config.yaml
d_model: 224
qk_norm: true
parallel_block: false
init: "trunc"
init_std_o: 0.0
optimizer: "adamw"
lr_mult_up: 1.2
beta1: 0.9
decay_shape: "exp"
final_lr_fraction: 0.1
batch_tokens: 65536
Each number is 128 + 24 x the weight over its row's rms, rounded and kept within 0 to 255. Layers, rows and columns count from 0. Numbers have three digits each. The size before them is the row's rms in percent of the matrix's.

# gate: layer 11 MLP gate, 448x224, rms 0.067, rows 19-58, columns 0-111
# up: layer 11 MLP up, 448x224, rms 0.0669, rows 19-58, columns 0-111
# down: layer 11 MLP down (transposed), 448x224, rms 0.0546, rows 19-58, columns 0-111
gate19 101:165119064142147134133148125111160125191120137138131112125143125129121135139137108115119115153147124144094148065124126120148155102102159166169167088145106137139123103109135144099135135090103165134164140124153097137145103093128143128097143121120144119155134151122168149087129155156180132148145095151114150096132160103151170136115136171145
up19 098:125129164130128107117144103146105104087150127105134142150112124137133109135109155112140135109111129152172114183138106102147079131125120103093112176091194094126125129152099128159152137169153100126091142162095154111108136171129158105103092154146112142113099133170080093097130094117078147108107130107128124164094092142123102129119140128099
down19 099:136113132153086150141164150135109135102128142133121128126097166124111124146104099111129071111137132145187143070114129100139119138191121090133133117170108155084132165123173103131128134134114141141110124130124141117114114126123088130130121176168161181119131130141139152123115138140154161113144109124125136137172107113122151093144163128146
gate20 081:125103147141110137173130107130103135146137065075179155120087083122104108137097185141118102123098120131112160171164133089109101122122173087117145158131153123153130121129148138117184127130083119147111124150133128133184130131117128106153119110163121120143161143150128141148102072165122111087098137112122123095146156119119160127165115132115
up20 082:114136148139092117146144092116120127153115051080139120143116100117117127130097156132127116110108118130123174172147148088140110152158123127138176127123154110135158123154161137139164107124100107134140115140140118183169140149147108110141118115152135116132186137135114100154083144144146092087113140090121102110182107137122155141159121109108
down20 098:143169131126117150147115110122133121107156136111144161158112165142111131140119092131108060082113147130142141135119141122083114122148145100131096157169094129187161126114150093150100093157156101135188115130140138138118102108163109140200122115124211130139143115135124158131125094120143146107119119112107143146170161124112179147123138131088
gate21 106:132129091118175157132142124096157112103135128140133140101136085138136105154074123150122118153134115103123124137149133095113095154103156107148145130078144105127108138144113138137114107131081125114109173143114125125144114134136138132092103140125183131166150180103189136151165163148093160156151150168094162109108091163163120128127164134150
up21 107:125086108138131152105142150105153119111143099123084142116132116148162084109101128136132155121132150154107134143064136134107119107126121110155081111091158150097124123106122125138151107186115114140092186128113104108138107112133048113081069118122143098093101155103104169154075115115149094181141116095153109140108133122107101120140110085096
down21 104:134120132124136133156095147093132155117110071130145136111086152123114138159109126120161083145146180112139157171111135104115088140134099099162103143116124107112140079145133104103120140121118065107120101074125119115141124137150044081130131152117147102109142093112131139121118145120158123165091116117132114139112122124127100106157129100165
gate22 093:128158157147112163122141121089153135094118101099154142116177088104140086123118105104095148105159167157128129112137105169132155105158126106086134082140148143096084154168117133111143121126145142102082084121080081096136113140101120122099126088123182158088099167163129134093115127145120164093139084107093102144117137119082102099128095131149
up22 092:111134124106179147142129097134103128151117126134123140172137154119115156136134152146130089124123117123168076180120165117135122125118152123109092126131142185141144103146138126094117157146100150154125150118121187156144149100110165105107100143155127111157170105121147115148140120107126138122122128177152147083134116117153144158129093076083
down22 096:071091116135122091122157090134122159174100149148141138144124106133125148150120113106163131173141124110130116128182101157121112125128150137174134141152107118115131150137137168137131152126117100152117161164162116144159181146121155110136111105138115121159138068117152169127124149127123123138118160183134181130139146131141104142144130161108
gate23 089:118139137148138096117125150121108114138156111109148134151154109139131134134102094111133163123143130156087115119152113102154120129149134131102138124143151122133119150116139148136193097107116132110120144168153156149129094129145115087115110106119097121162091180120121112128084058115112102107131152114142073149169147155121121091153073136169
up23 086:143168119109125141138120110132137112125150122110120095124133108140173150127173121145102144112116134089163109094147126113087160101117127166148078114148150074138121098155141131092094164103138138117075096114136106103161145132108116125120110120118121108128152095077160131112160135144114157143129103176146147139137137099110137166144120111144
down23 101:118110122106154165134148103117163137125092137134127125141081136116109134154124169143093148115185146112116118101140120132083154146121129147105141106094109132154106111140088163133107099146119140173134130145139178119157155153143165094068116141145126133092132098130136100123138105172127198088120088143119159107127088115130150174149094114123
gate24 111:125152124136165159185142128105133110133130134097129133107098084140086130191162125108171126150159135110111124114123121127175137130073145120161078074125124153102122127145096134083161152092135146113115183119124119138168131099123145119166139121142162101116149158119126129168135091079145148133137173150098134093114136117102125128101104129133
up24 112:108128146121102118119102139153141171178110117141131112169124186152125119130123145116094157120115077113158118131128155092118127124177091127129157171122121069136179119129176124152107138143111137150128097133140126122081095143111091148073126100078106157128139093143118101127108139134112080110108137118094130144135118151159134134164135108141
down24 108:116165103133109132115146084118174155143092072128121138147094159152104114094102090134133100122123145142086134095149182091140114104144145112143164127128081158113153118153110118102149121119111126133175118122115115136152085094136125121126118087144085076128124116163135168094128104155158146162096140117152147122140123128141133120110135124121
gate25 104:152137157133120141153123129122141130105157116100091115101126134134103097124153123154143119104165157109142102140116100114129141124129135142102140088106110116150114100090088157102103127129114106092145143145112110139109086130139167110106112102148116150103105174123152093122105138115091151115158118123117126093130117105124135210110134139113
up25 103:134127141121108131144157111125134104098110142160170147139154146097124117126142049174140138141131131139136141167098123120154153167098113159129120120140118116101153149108138107174085138099135157144122122136068159174120154114105104122135108149121119125132141112128145197084150129105133109175114135097103099168099171162153157114152130099082
down25 104:144140118125134121145134105127174129109126142102136140101119102095118123139150106212099142076175107132123155128084100131106124147146139162144126151174127157102124120131148167165155171134153158098117114082103123137123108124131131134115183164136119085102131129154126109117128150139152181139153146099158105142130198114100099099098146103125
gate26 102:145117112138112144151153065108136124163161175108175156142105130110118096164161124119191135132135130136098145086185133096138121134108160140171118135138167156142123113154138148093154155135141169080149155148160113116085099126128195067146130083152113133131130147124140138151133141117108110121125110099128124146110155126093140147128163083154
up26 094:143120119122129170140128109116149138177148166095194131129138154138140137151170120145173177155137096150104161084155131103135133146133154131156162132170153147126137096136142116074141155144143129056150159149136142136098116147092191081143145114168117147122112145116107140165134104118131131116127109124142148129113154162096123152091151089157
down26 100:116146164104121127145096151131122164091129164153080184150111115164115100131138122150142151125107137098108130131122125130149154121161126167090110155153148151135141132121139153103097073151074142171075097109122123112116132136083131119115107124086135131125121080174120106134116059121113113114162119111101107087093122135103155119100203157083
gate27 103:150107077120148156124139130116113127095125156145124145155121148116082143158139157098093135115177123146119114127152151137147155109098165129105148100122133069130132139133140126089124157102093120145133183130130115088163087146054200149118123186161067130119098144083138126127092114134142110123117097173120147093093152147134146119120139121116
up27 104:133124108130124131112119113122147140107116115115171121138094119151120139137096144106144143103165117118146120083126144122101107110083105140107142149134130059137132104192129132106144130158141123111112123106103097155112149110130154176110131169129109099118171143105149135141129154132104134126145139153166180098153099124097134114143142138137
down27 105:112125097107118116125143097114133154153130135165157086145144112141149180130137115140125093143103152140162134109110124136118086072108135147125167116161150159109067127133090153130099154147147117147107134126139117125125148106143122128111109169129139132106147123106142152117212135111097146105151155133081105128191103117110134124163165135166
gate28 104:129139088152112139158136158114132123157123065069123163104117107150106105117140158138113130151100141103130132121157159128140129090104130144107132121112141139152069131121117130151128176105124130155110101072117132133116113139164126116109127113155147076121114165143165134129161176128146128101163090118099137118132178087153164140073107099108
up28 102:133162073149128129156124160125119127161095096099082129131106121132081090108116131116128104151104128127147148080100129135133125097072138091114189112159103133147100102119149138138096153132080106121137142120092080116149119172129109134133120120101127082102168109192135101116121140146142125105160095129116163107145159106141126122091127143163
down28 103:100127139123106116163117133164063130125094125147111190144112184143117113109142142129089123145111103150174121133146167115085088119111146151147122115119145141118139134162141095104160171125148145119111146136116115141125073110103127098135103101164132143146128110101124115124128125103122155190110155148113152149124143097124125126115112076120
gate29 099:114144130151150132129145133094155124117140120121149108130144124129102119134127121121136117189108131125156100157141119065154116137167135166139143124116141164157124185121116152103143143098174114114135142127124130125098115149076110137142139102132100127134094141140165132133052116112085139152136121096179074120132116138165131168095173101112
up29 100:144104141102101146129111185163098147097115118159114179143164116143116140085117145104088137148107125133081109179157129175124134117137125102126107090118107102150153110100117122180126124111116120158130124138158079094158105144121108142104104123111119125084137135119094136131157159099138141130125086116147125128126186133107155116100138168132
down29 103:101174111166102161122127111129131124087129148142123139179122145104135144146153102122134134135102146136146138109145109130139102120128133126138150151125151106108128128114148116129143088127071156134097167178113132091128127147115112166186117136113191160111087096117133123166182122121127120155132138170146126130117111121123127092147130143191
gate30 094:126129123139150100156136105146162125122106116131103164070130106159125129131131155146167150114122150121113111114153102151149130084139159100113137161106135084133137182125073150137129163077139128139129127163170077148136120137089114097135100062140136090133144117132127154062105076114119169136138127144135136167132132118120188133073175135114
up30 091:126123112137138099143143098129143112106120134085124169102107139130127120131145163135181153127133115111111090120103110121135118083138131109122145151094160112104129168127158116183140145073119166140108140150150077144101138143088107133118128073172133097127160102153117126088072093166154154119123124114139122132109120129166175134122149141146
down30 100:136163132131128105138142122182130100103136167106108120141163115125131113119141087173151136064108173083127158158128101149127098144138143130130115110098125081121136152142160084112074136130145161157133149150154122134119138053152124155142126095148116106104162105135119103138107131124100142107134137136113122115130107133121107137129138158091
gate31 087:126135118133152116136159141113141138187167107116136111180113128131133105163154109136130120154131106126119135151102102131109113089142134119106102155088123145127149109132142128145102167103158134124093168147144124107132119123125138122137107158124088102130105137091180124132176145103129092126163151094139171108136143162098141082127157112103
up31 084:143128118116136118135141138122133137148159098109115168146113132137147113126149127146121114129105104113082147191104148123111110122113111100112124148108130117147160116106154119182080149098134160131100176160128146106098099163119142119118095114130086149141117147100187172109170108109101089141148155099118139126135137122101153097119138128080
down31 090:113140154124122114135155106137130124090110084171144117167171137123139115148078140147175073133122063112140127107102096120113122087127127147106135150136168140111078105101114096102134123167146166135156107064126130137113136132138135149167106156116119139097140144090144137133142149150116130113100118155085159098132103131104141143097126154130
gate32 095:170125131192133127119137137138133087145140111117110134107147089107145097147122143126120109143145128140091117159160127058124126129108159122111104091089162139127137112162132146139156099111121167141105111102125088111135123139101105114115075115159134122146122158168139131117114161140077168135116094063137122080134159143120147152122128098141
up32 092:091137113092118139101122146107141166088117133127145110156128148161112131150080112152132167127090133119143149096132140190142112116143094168140162147159058119133117088119116125109105129126125079082161109150123127148110143136150151110125162125108113121117121130114114121154129076086181127129121127153105117162142113154094124128134079113134
down32 096:101094081131123144126099122161125106132122112132086159113129127157118116136111137151127136153092117127108138133163080183128099154100121119127125113160130092138121167121134160146102161142132122148104137170131101150132123158171139115119139098084183120089140136125083105115169087182118112113147092141121173093146150124117104115118163129123
gate33 102:133143133158143115156145081105128091124085071090095108099140079117157157141150155096125110153108104104098117089134119068142106075115120137095138074076165117087123141154140134149159150123112141103137106136096132138153119158048162145126130135145101112120106135152117126123106172118139170138125127149151112162134148090162125133126100124135
up33 101:115097130115115148143128133111151147103164158169155123206126129163116130113128114132145123109107158104146143127099115158104145116178109159137130120138154145181164128132110135140130169097124139095122131137158115122126092145181148097126168134102168151123187124135148126101163094160164128082128127154127160088129182152084131102158112149119
down33 101:149101126190140149109127083137123183152153142112141138155122138176127113135135118188144155107129135098142132132130126120091185094155119124163128136117116124118140129110159141108091120114150104145121174154168085116100110113148132124152131100092161156127123101124117106111153129123128145113149114103131114125097172147117158151173144125149
gate34 096:161158093110144133142134154126112128147100091091118124148092155125095150101137151104131139115147113135107139187098076127133112121132100145138130152063176173110147147107140147196125134116087141135147128158123129150102162178111107126116135081116112154127114132150141146148138128134132154121095099130116175137110118149129128180085129139137
up34 092:151149100112106102125112141123104144139131074098133141128117122116101158099135183107146133116148141171111123197140086109136116106136101140147129153078178142107160155082148144174125133123089120127167116118131140109085142160147105140134152083138135173117107140143136145147155140166149168108109112084105160130138119138147121156088163142124
down34 099:101125123133124089114112132128091134166138102112129170139124142134117073102108105165095138128139148099114167162156130152103086125110032136099156128108108136141144104158118098145112083093124126142127112068130104147134099154124124157151124114144138133140088105138128121108110156139101114156095140106122135155126171101118063100151118080114
gate35 105:122119111199148140150134155133104117127165130063121137135142142129154132159069143087157117135122132147138150115131125129139139110124135107134135108142127154116148146177121138079148116117166113143099117097127118168136144122138165147128104105120140126120118086147140128160097099152116149123159137104108124145110099103127150095142118102129
up35 108:125146085096121094128132159136149156097122115138119141091146120107091094068133122142111143181107129119120147118122119119134115124131145143143161109131123107111130146084119137106142154108126127153115113135107129150114142147094102088143122153121129147140137088167106106074183123152104073122147117133100144117150143141150111130131150139125
down35 104:099131142116150130155164150119119131136118133112137159134158121153078139100132090151134162147147114125146111119125147135119107125134070119106148080128185119186120120101117153086150129126133151158127148076147140119116160115115128132142099133064086090124142151103110140114144099128100136119153133107134134132117149073140105122121115113111
gate36 096:119156099099165130116130157101139133128115156147133126119151118147136106161147122115178132125127144147146115140125139131146139120134110116136120111076162097103146159164138136122130152155087150088094119159125142127128096142133081115126099120116069174141127112138119092059141099165124128140139117103093109118146141159161131139102145151082
up36 094:133105130119124094106105107139139123148089130115127107131080142125101181126119150147086102141141121140115170143136160126073118127135119162121108091132105100143124120101115122169149135094155134103177114086130115118125173124143148111116157117131148120104165117089132187175121129110118084176139155101144140114121162126100161136108103128154
down36 094:127116160144134112118141102100159118141122120131137160128126121177099095111072132104119154130123159142107108186173110130119105096112104105149133130155114115077107121108142190124145134148111102101117142181172086102136135161127121090116137109125138164110073144150105145124111039146110111154114123094120112129143101127116182134135116108104
gate37 096:129113082142164153141110110124098135139128112100134120110084113114149159136152109114176154160122154135104151110140107102105141158131140146089140099126192136100129139153124138161114137170095102108116138109135112124180150123191123159121078184119135102118148135124122166115120113141101153150119139135098113145145102124145146153119124150138
up37 099:140142137140125097128114141160141118134083116126089132145146127135099102087070085114150113163104120133148116099136147121145136112118141146088151119158090095158157120111124129160137112104086097145124158116116091126133109128131074153163160125170133148107133163147115114107084159120159110189145148114155113168100110136127121107124164159113
down37 095:141115158091128105133091123155163143159138138134108057139095149151121091148119178129132122148144159093119059083133145094167158120101148131154161132160105112109178128135153175147126141081134142113087155134109153150115139157118160109137136130123159125119124146155128128142138104116145151155168138139113112134102098156129165141154106098155
gate38 102:131063097141129164143141082084141127128146056062154152113134112118152106150129147091129159128162094137135124106164139098122131129142145142131126135151137139125128124136119143128144149132094156131113181136131145129149106148155195139149121073148147120082135177117118181108118161134167119134181119140085147131073167152106166108129119127125
up38 095:124098135148155130138105114131118125108128077099133118127132117107134103141111120098158157140148087149097109115170106125125153150101142130157134139164101108128121132105144115129157102118111143121093126137119123090115177160105142158145130118092151118114152180133091159118130152155138118108177102157088131142164150129106176109161108105121
down38 103:163106107106120132146115120093138117123151084119147081117140122132129133115108144101123120092118081138112114111142145097140046151128098140112106111128097159148129120150160098162113134116151114107117146119120174141141100077149112143147134140138144115154142098120152105116131168187094130125119125131127143162125159126179059135119120172082
gate39 093:131145116148142154095122129129102123134148102114176100129124108170121128164106141130124101141168133118161139135115134159151199161157134127145130108149129156087128110140145139150157124126185171124112116120119137134103097148185093099093134129159118151149096170118158162142124079141109157094144131107151119071164107124121144116131101147107
up39 095:112141129135102169121133146134143119108123099133132088118103110129095127128115122148117114164124141142134145094122113148135149171107130099115159147123163129092100128142141129121117166154143125141160131135106172138133157144149099082160162149120103169145129146117149136104102124112167133129197146170108154108174072139169123111168124138177
down39 097:095167147128106112123156169154120145138105142150070158107110108107100117134169105118132127137136098149128142130165158123147119120100126155121119093111092139123157161134111094123157125072171141143120106144095137160094129072125140116133174115105162139126093180109090175133100172126122113189133137155128094133154124101129096127107177129114
gate40 093:156099096161113140182141126119136105157104151151116146099146125072104132149101113162105150194171126111072170125148114135135108137109161169131129125112102126125167106084111133139120110114147100139120128110132133112105137146162132112090102154176082102105105155131141141131168110106157104151132126133111138086122127133159146152151112097167
up40 094:060107149133108129079122133095147141126154136166142118142155153186131109134079116083095097138108124152082123146135159127094169109147091107141137112117103145120141154112127126136125124090108127106093120116120133146124129151112143128154129128094155126099130120130129061119108148142168167145128141114149164147130106123119149122100113162108
down40 096:139186112155147144107143096142140171147135132133136115136151129130127101096148127130156094146128172121136120095115147169133122148124160142088133125143117131128112148155114121183133127111151118119145144099122117108146136181172131156141159126134074159129131116094077142127124143146110153127117115136114102143116099130126106167187106166149
gate41 099:149125142141168109135152095090139132129152124128192141089128119149120100111149141141181125116134129144142160121150122121133103100109167111160082078129122072122128135130089144129127130106123101096135123168137122107099100165100141132158180112105141149157148111171153146155151112122083128169106128172127131128160115141091108124129145119141
up41 101:142166156146121114140146065115147135168118159126168100105118107155141101127169125152150115129129160100142101153130153095137116118142160092154128080145109108147144134147093144151158142084141147114146140195139155099138080155110144161130168100113156106134144153146156153159122115120037146121130101136121130126133123104078164152147144127106
down41 106:099137129151113104114115137156120097129134121076080116109123125107125095141147109120116136135070106158136112148134189104081133139083150180165174134121089162156092118146121105123104099117154125133141113177121105144087117171153072148116125133111148142144103084142122146142158113124151112093143143131120162098141107121143122152133101093126
gate42 102:115142126119154101147139118095112130130140125102099148099100147096103125147087168125130100091143085154126149106101172129094131162116150108101096143070152143134099144165162145143134162117121112125140108163114100106106130143090098102095150159137136081115169138142154146129133142144096103133141106147153162162079154104108147154114147134094
up42 103:125125143126122156122116119122105119151159134130130118139139154095116096117122133122133108157101105089130164108103116145099132109127166132133189107161175122141118130160156138083118105133109114079110110104132113141098144133127132143112134095130137132137119117087104136106060116084105100137138105155166135120139109143101122102147084137132
down42 104:130118154155134101103143100111135114140130141113138107114118144088140135152139161142135152097160093101131116111169153123076134163115162080138154115098131160096119133158111113139137103139112121172147156083140123155136148146099119139108124139114122098128146173126154119159115100166141125114162153166127157119134149086110178111121134123106
gate43 105:133113104147122163158138125090144125109126087118172118150155123126149130186103170076114138123209145129161142151138101128155110090128182129135129106133179118096105158121137136138131122123143102144172152134138130111142117141134150126151153127149110101098108153167120123112166131080118127135156130130190114126136168130117162136142139117134
up43 108:114148119118142139109124184119109125131136129122140124121120109136119128106135156130134163141154141139140108088129101091118066170140121151156100142113077110102087153099150123104126138127118143110126111106128136147101176124127103118122101137141166183139122132141123069113103158148171113105119141106064097151168131097155127130164146134171
down43 105:118128136113152093115083147119125123087109101112103149095167155116146133205099136090150139099154127105151161090159097195091138118082107110115161072142153123087132136095150163126114153143123140072114140161109142097124136156102082104111148103137130127103081131122106153147104136137122118123153127115116141138122130146138100123093120122130
gate44 095:147150098136156119144127091100133143128117113139099162127118111142131141147137103106159165167182132143167133125141099141124096111139113137123073114099146145115103189153142131115132116140107127112104133180170141145152090140102167145149144085097131134089135156163134126083141173125161114104119063114105125113103091148133134123155158128147
up44 092:125119151133158118160139118106136109115088122140139142159139088098119124150150102152113158122165137104173146139147119144109160094119156148117103115126158141121148149137122126095134135149081117138118160168164132148103125133139119123084130088117103167110133112177156139092109092144110167093131114112118126095129151151111126125138154140135
down44 092:110149116112127157140131117111151103115159155126140120133136124089107125117106136129127155091131143119131151129138118156110153135102108172146078138087087154130112080148137057101111114122163145125121110123137115157119132164193102135180155123110119159097156127133123113121142120133137100099089132149151080061131104122119097166160149130139
gate45 106:159152093129135127155120125123113130104127137102120130097120073106116093141138121084135150145148160145098128080186121143137128121140179173105155100061129101096137184185152132135157096117073113105127148139113079132139102141109135108101102118128147135140109119127121103168130108117125123083171128106127142093134198138124125108134084117154
up45 107:110142171147124108140146130156131123147152143109156169141119153139115098109165093141170105125094098123125124160106142102155118099105147093096103084142117109162082146136136121080137124137147155154098111115133147131097160114076123116132102136145117135127128117163131120110165146132156120134122128151098138152144124149099112139148135175070
down45 101:146164119149108067174164125157134128111122104114088123126181139116150136108147135099148115106089146108113127143121124133088133132110128127129122139118180161143140154126140115131148112123132125142129142152125139063135090108154156153074129100107106116177110121106149106118115120068146157108137107133145195153131140146118091124126122130119
gate46 099:161134122147141162172122087104135132159130089145129109178110117156122113105174130129145133123104149148117128145100142099130149110130138102114104067155143090128102105133151140135114148122112092124113135139138135106126095152154154105139108112124107149119143119103131151138120094107103115120089145128107122107121127162087135162110148109178
up46 100:118104135123126118128132159107157152168092085138105095125142113096101118108155123146115146148104144130128120142103103146116116155162128155154067120143104094128166097126144148119108102150084108137147133111125119126156113143111127125124112177080142090096148163136135155101139107115123117115127120113197174115145129155115126144116118089136
down46 097:117127137101105120111122103133143106133110094147106135092123125151155101152125147129127122189074088133102116156122162076147127132104097133106097137130120124128114168109144166090105109149204158160112074106148099147105145131108137063129116116128139129148152139125104078147089150184142113110132111106144086162141130141105129146098108126107
gate47 106:127105100148160159107151108135149122141106142105099119126126095150077154124108181079139168118146125162110180139140152146147120122144137164105135106119150100154146145125092143113148169122103121140093132162157122126134134169114120125083107156097102102126141162084140143120097109151137119099148100081149099131139148080090148165113171145094
up47 107:116170137105116124137138126140158144129118097142082147158113131112108129124132119144157102150118139104201115122134170126118121126094126113184111123120128084105101145106108131120132097125127129116138120106135100143096141125166115106131133094094177154150134092118140137179155228110137130125159139137093100131152119117115118094154062120110
down47 104:089125125136127142175154093127167113101111110117126115109097139159126139107121084136192087092132134132148125146164120148138129177128145085118143105151125093153067155150119121120162107073114118098114116130158144139111131084172099175130095131119119116147099107140107107111098115111112124116115163157106105087176141115116143137113143140110
gate48 097:140121159134121125141144099114146138195117136140160153060112125129173118116107196129165107117102125145135119106117076104181131103120119124116103140102106138119117148121113139097158143144114152120095188106161147151135128128107153137103121078150113107164117124161125146110133102154121106144132106130146150160125120101089115138116135146140
up48 094:124103106120140112120110128140103138072147125102111109153166157127093123152124079128118124125092154094122144132163143147093138141127149149159154108145157127121105166126105121150115129098135111099135062147094115136139148114136151088131110158150157127101121109111129118159127165112144150099141160153108143101144120154131153125165129133122
down48 097:103129113146126133123119129100132118135145089139108129129140104102143089114142116145125117143156123112150103102157142090143137146132121147133087152104118121105096100123139132147165087155149166094196138138152119111140052155094136119126090195168090109137125111137132127087099140115128150128132157166135121120083100138127115131127152113156
gate49 107:135100094145123147152123123140159136101113142073120105157152098125151103121167144134114172136124141148150096144114132119115150101101110108122155130123133117126073122075102154132166147081143167135140100178178099103109159142082139087131097107113147082113099152148190138103090117144125120127095134131114094107130109128136154166109155123173
up49 106:125122109146138134076133151120158120155084147121126138143109163140095119127140108128121105138095142143101134135125129087117117127139131139150140125111115150084145084118128139106124132145120119130134124139174137146145125091095146107095154118094125117137113098188144089137184107158112087147093089132111118126105108141171142082070109116135
down49 108:151131165164144098153103108116119149085141124136127144145117116130116120167140150138151125130132140108115136141108116090155108108138128135115108160097148124154109123170121106129161123098103097118080117129111127155091109177163142116138133092133078124120122084138104139163152130136124152098089108143107105149146136124139166164113162160113
gate50 095:130116122164153126126141117127129091113116084129094125092150129136142107130128165103111136181110102153085116108141161136125121127128164144115172119099107131105082092096120130141099110126134176165127104119149145124114109111096169058092100097112118074142141107127142096104157147170147085100143159094122178104143101157108137123100100096150
up50 095:099139129120136176101110095153117165149093107144127080184067141135144140124137080172152132165146132134138117116090119120116117125103112165162090155167146115098151108133125142093120171149101101110144133103164115140157187121121118130122169148116106162119104119110126111128142133122121146151109086085126134091152125177142145165145103095122
down50 098:114112124156177166114144132119175179160168132137104103143146137095098145172109130127156131140123130120155147102109126094103164118107151104108106146130111132136143148145093165099139198129154086125155157118114114125133137154136132156146099107128152136102095114108112075116123141123159124167133111087104155080133138141192176135134144094099
gate51 099:132155114141103139107146131101139126155104139139095136140146086165101111172115125133127113117162134118136143159120113137132110073105122133147097147097140104095116183157125139094113148112096174122137107121161125179121131098125171115119101097116147155160145164152092085115147128122139150079133104116145084155075157097127145097156168112125
up51 098:141139140121108130143114121142111125174138149145116129158141100105163145081131111148097125135119113110087112129160112132161153094171134175125129103154120083144116137149145118122091126151111115143126164092089143145150173125151084150136118108121099091103071093160140173134116099113165096113114123099105155126145146177114099183113138125110
down51 098:090065108121127127139140141110147124126130174137166096157116140077164135149124136111149097152158103113114075120103089142113164142160128143145102182108134129123143126141115144124067108132150116104124129136109132143132161130150101114117112116107032112158152149145166108094131091151126078146116127083125187143127145120104110148131162135154
gate52 097:148072115135151132136130136143142150122111115136141146115134090103087123128097192109121142101149130142105165115157157151110166132074096126123163153096098137114153119165143132143098103157126127102099144134163125115142151130108080112102130142154095115118167150118127129099124108138132150127121128151143096126105113132154124119102121168154
up52 097:146114108150127132126119137129141160118137110126105149112155110133136128126108123131118131151102122176132175081166150153142198163116141153113171086146118112101101101102110126134138131140144125086128145135143134109131125150142113128134112129118086099068104149114112130087093105174124175151108108076160120158109088154136126115132086141159
down52 096:108157124150137170151109138146128142098126135143143105154130134155113129110117112130139135106106123124138093114122126130132147120131141164170116163111134164105114077123112092117115110079122128101079162131132172124128113083109120137137114113104142139141128131149114104171120128158166139108133144197124125158132142166108109131138096147138
gate53 102:154074109139131145132160119125143130108085139138098107132122131125111105143117129133133116125155129104140132117149115147118103110091127114126106131088150082102139128144114128142136125108079158139101159147142133174112085141087200079100122115163113167112119116178125159130102105177120173157118113118135130112148099131102147135132142133150
up53 105:138089143141150108138136133136117133131137133105119143080112115170097124145121105090139115112172138107136121146119129131146120082109130122130094123123166083118153120144118144169110132118130143112126118129109119167091123131120144084139130092132200096100159161170115129144141166134120139138128074140118131094150154139109182138102124070145
down53 107:120163118163126136135139122114143107108143175131121155128106147150165080149160139129108083103093118111116067139118113157138081143115142133139128152139097130115133099147133200093158099100079113112120116126114186105142140130110124144087109155147119097137127108115110101115147097117096187155076114179122088162120136134149151097108147132135
gate54 097:130137118156127102123126121118095132163063157107087127102113114151137145147151130112141157147154120137140166145125153167120173145119155128124139062113148131124141110135129156108171113122121166138127130132139089108158110158094128115105111153131137084126120106180135189111098106120092174152125101111086105132111191098123178164097172115137
up54 107:138093132088138114121103139131139147102114101131134110119148138120093142107153125162119114172100136126135117114148195102109113171116104103126142102092085089171144111120151139131115130143126110084116130131095132116163140114172109136132169164116144088103119123125186124120160116117122100152103097145131177116153126116122140114091180123112
down54 105:112125169138147175114157081126130140112127133131118129105124114115113144145110089152158125084123188149135156124131153128140133105137146116159131123140134132141092120129090125156096147091104137133130118159143090156116107146122141138114144171096104137168122129107103125160146152121122147088144177137122071129128149125113105144141135132174
gate55 104:116115154160114148128139107126153126115149141111122115141116144123117125128134124125132143152080130093121101111102118125088148137148148115151111109124111172154092132125151157136156131127134100091151129138123100107097123165126141132126119194154159135122142163127134148107121196112148117087108116128161080104134133100125131168117127124147
up55 107:105124145142157137139135130161100121120091148132089083138111107093120118099149123103114176149114148154061112088191098149090159127137143096094150119143134103121142097105136131143143100138164101099131093124107142118137121098111173140109153114105169101145138135098168115121184132141108076146099154108117169070153126157083110119091090159132
down55 103:091120129122097132107143078105113127128125127156135140142125100161150144169059155112133132151088122148126101099118110100090140151138137105086133125133155135105118121102130131122095120118080151111124107129130121157142103115129099101116122116110143101120087096113154146106155142126126122176165083153104102111094105113138143132135159126129
gate56 100:163098103137145133156120137122147145129102130082115123091110084139104127123156110115119147151129127132131119142131113118135120161074113144102136162161164126083163130099143150099123095123152120127112184106121131145149149156153159090143120120179119117094128131096129154088130104131121135160085149100109144131106140085148148126114138148124
up56 106:090164145118148144136106078119117125144086090128080113072119131114158133153135161155113105113122129156134127129141162121148124109122110131089134132138120100093146130090162136146143133130095096113141143130104123127159125094118143131147131182116102131122143165154103174147103085170125089112129114115132081149125118161125116088128134114133
down56 101:145153110144176108138143093113131097116165119093141118153133141127135104136115113136107132078141139126090164118153154119168083108141124123083138117151116141150135094137148129148108109151113117166161118159146138168152124192088151153139127119157108131121132107154121158139115135106110151123147119122171124107127142113079134157111171094086
gate57 109:149144108129126132104132115142177118131139139078174123088102111165129091148127155108133114178142156118112167126134131142147181162144145109081104149156121104089121155117059146126149150146108132119114114108136102106112088125110141098109097118133160128114116102145141140130100118124100066108127090148102146124102176132123134136116102145147
up57 109:153116101135140123131145089125173131122127130106161146103122173158150132163117169131124088142147137140100166140158113128141133139174141117099145120130133166124147166122106125124119163145111101085134174156112123094119100096114157130118140144151107127101100142183142164130074123147128084124134062140092157149123120123126120194115089139124
down57 108:146113087090155148119174109113143071098106109148125147102145132128185106104136127109151117088101107157112093123144151105100177126185096123126126128149130120109130145157118076151109140119122104116123097141115112142144135165123188116151163133133132131129161118146163156105087118139149127144123165132141147135139117129121118140145088151130
gate58 106:133152115157153146138117092118130105134083125113124117117175144159115128130103093093151139143144123135140159109115103139147127078095173123117092145124139114125126129110155135191147156084115130103160139146157134087162166126095158147132110150132091100110138108177144122149136155157144100103085117139127087106116124088125127141105157170121
up58 105:135111140133140132100122139156141124106143133144131130134090112150135119111119126109152115133111110132156121131111166165147139161097099140164142193148114125128128117111090129137115077115170173150126140116125184191156100143127114145109157155127174106156129147111109113131131140084131138183133111140095112118130144158146121121108166126152
down58 101:174120095114150115114102143140101131130150090147124133111125172137133104137150140151092162086123127159108160120126118112175132103126130134114123127141150123127098133155166190145143125128119148125139081142077151101060132151142146144119140179116161098111124162133146183113112139098131140106080091158145134071140179176178124160136149116124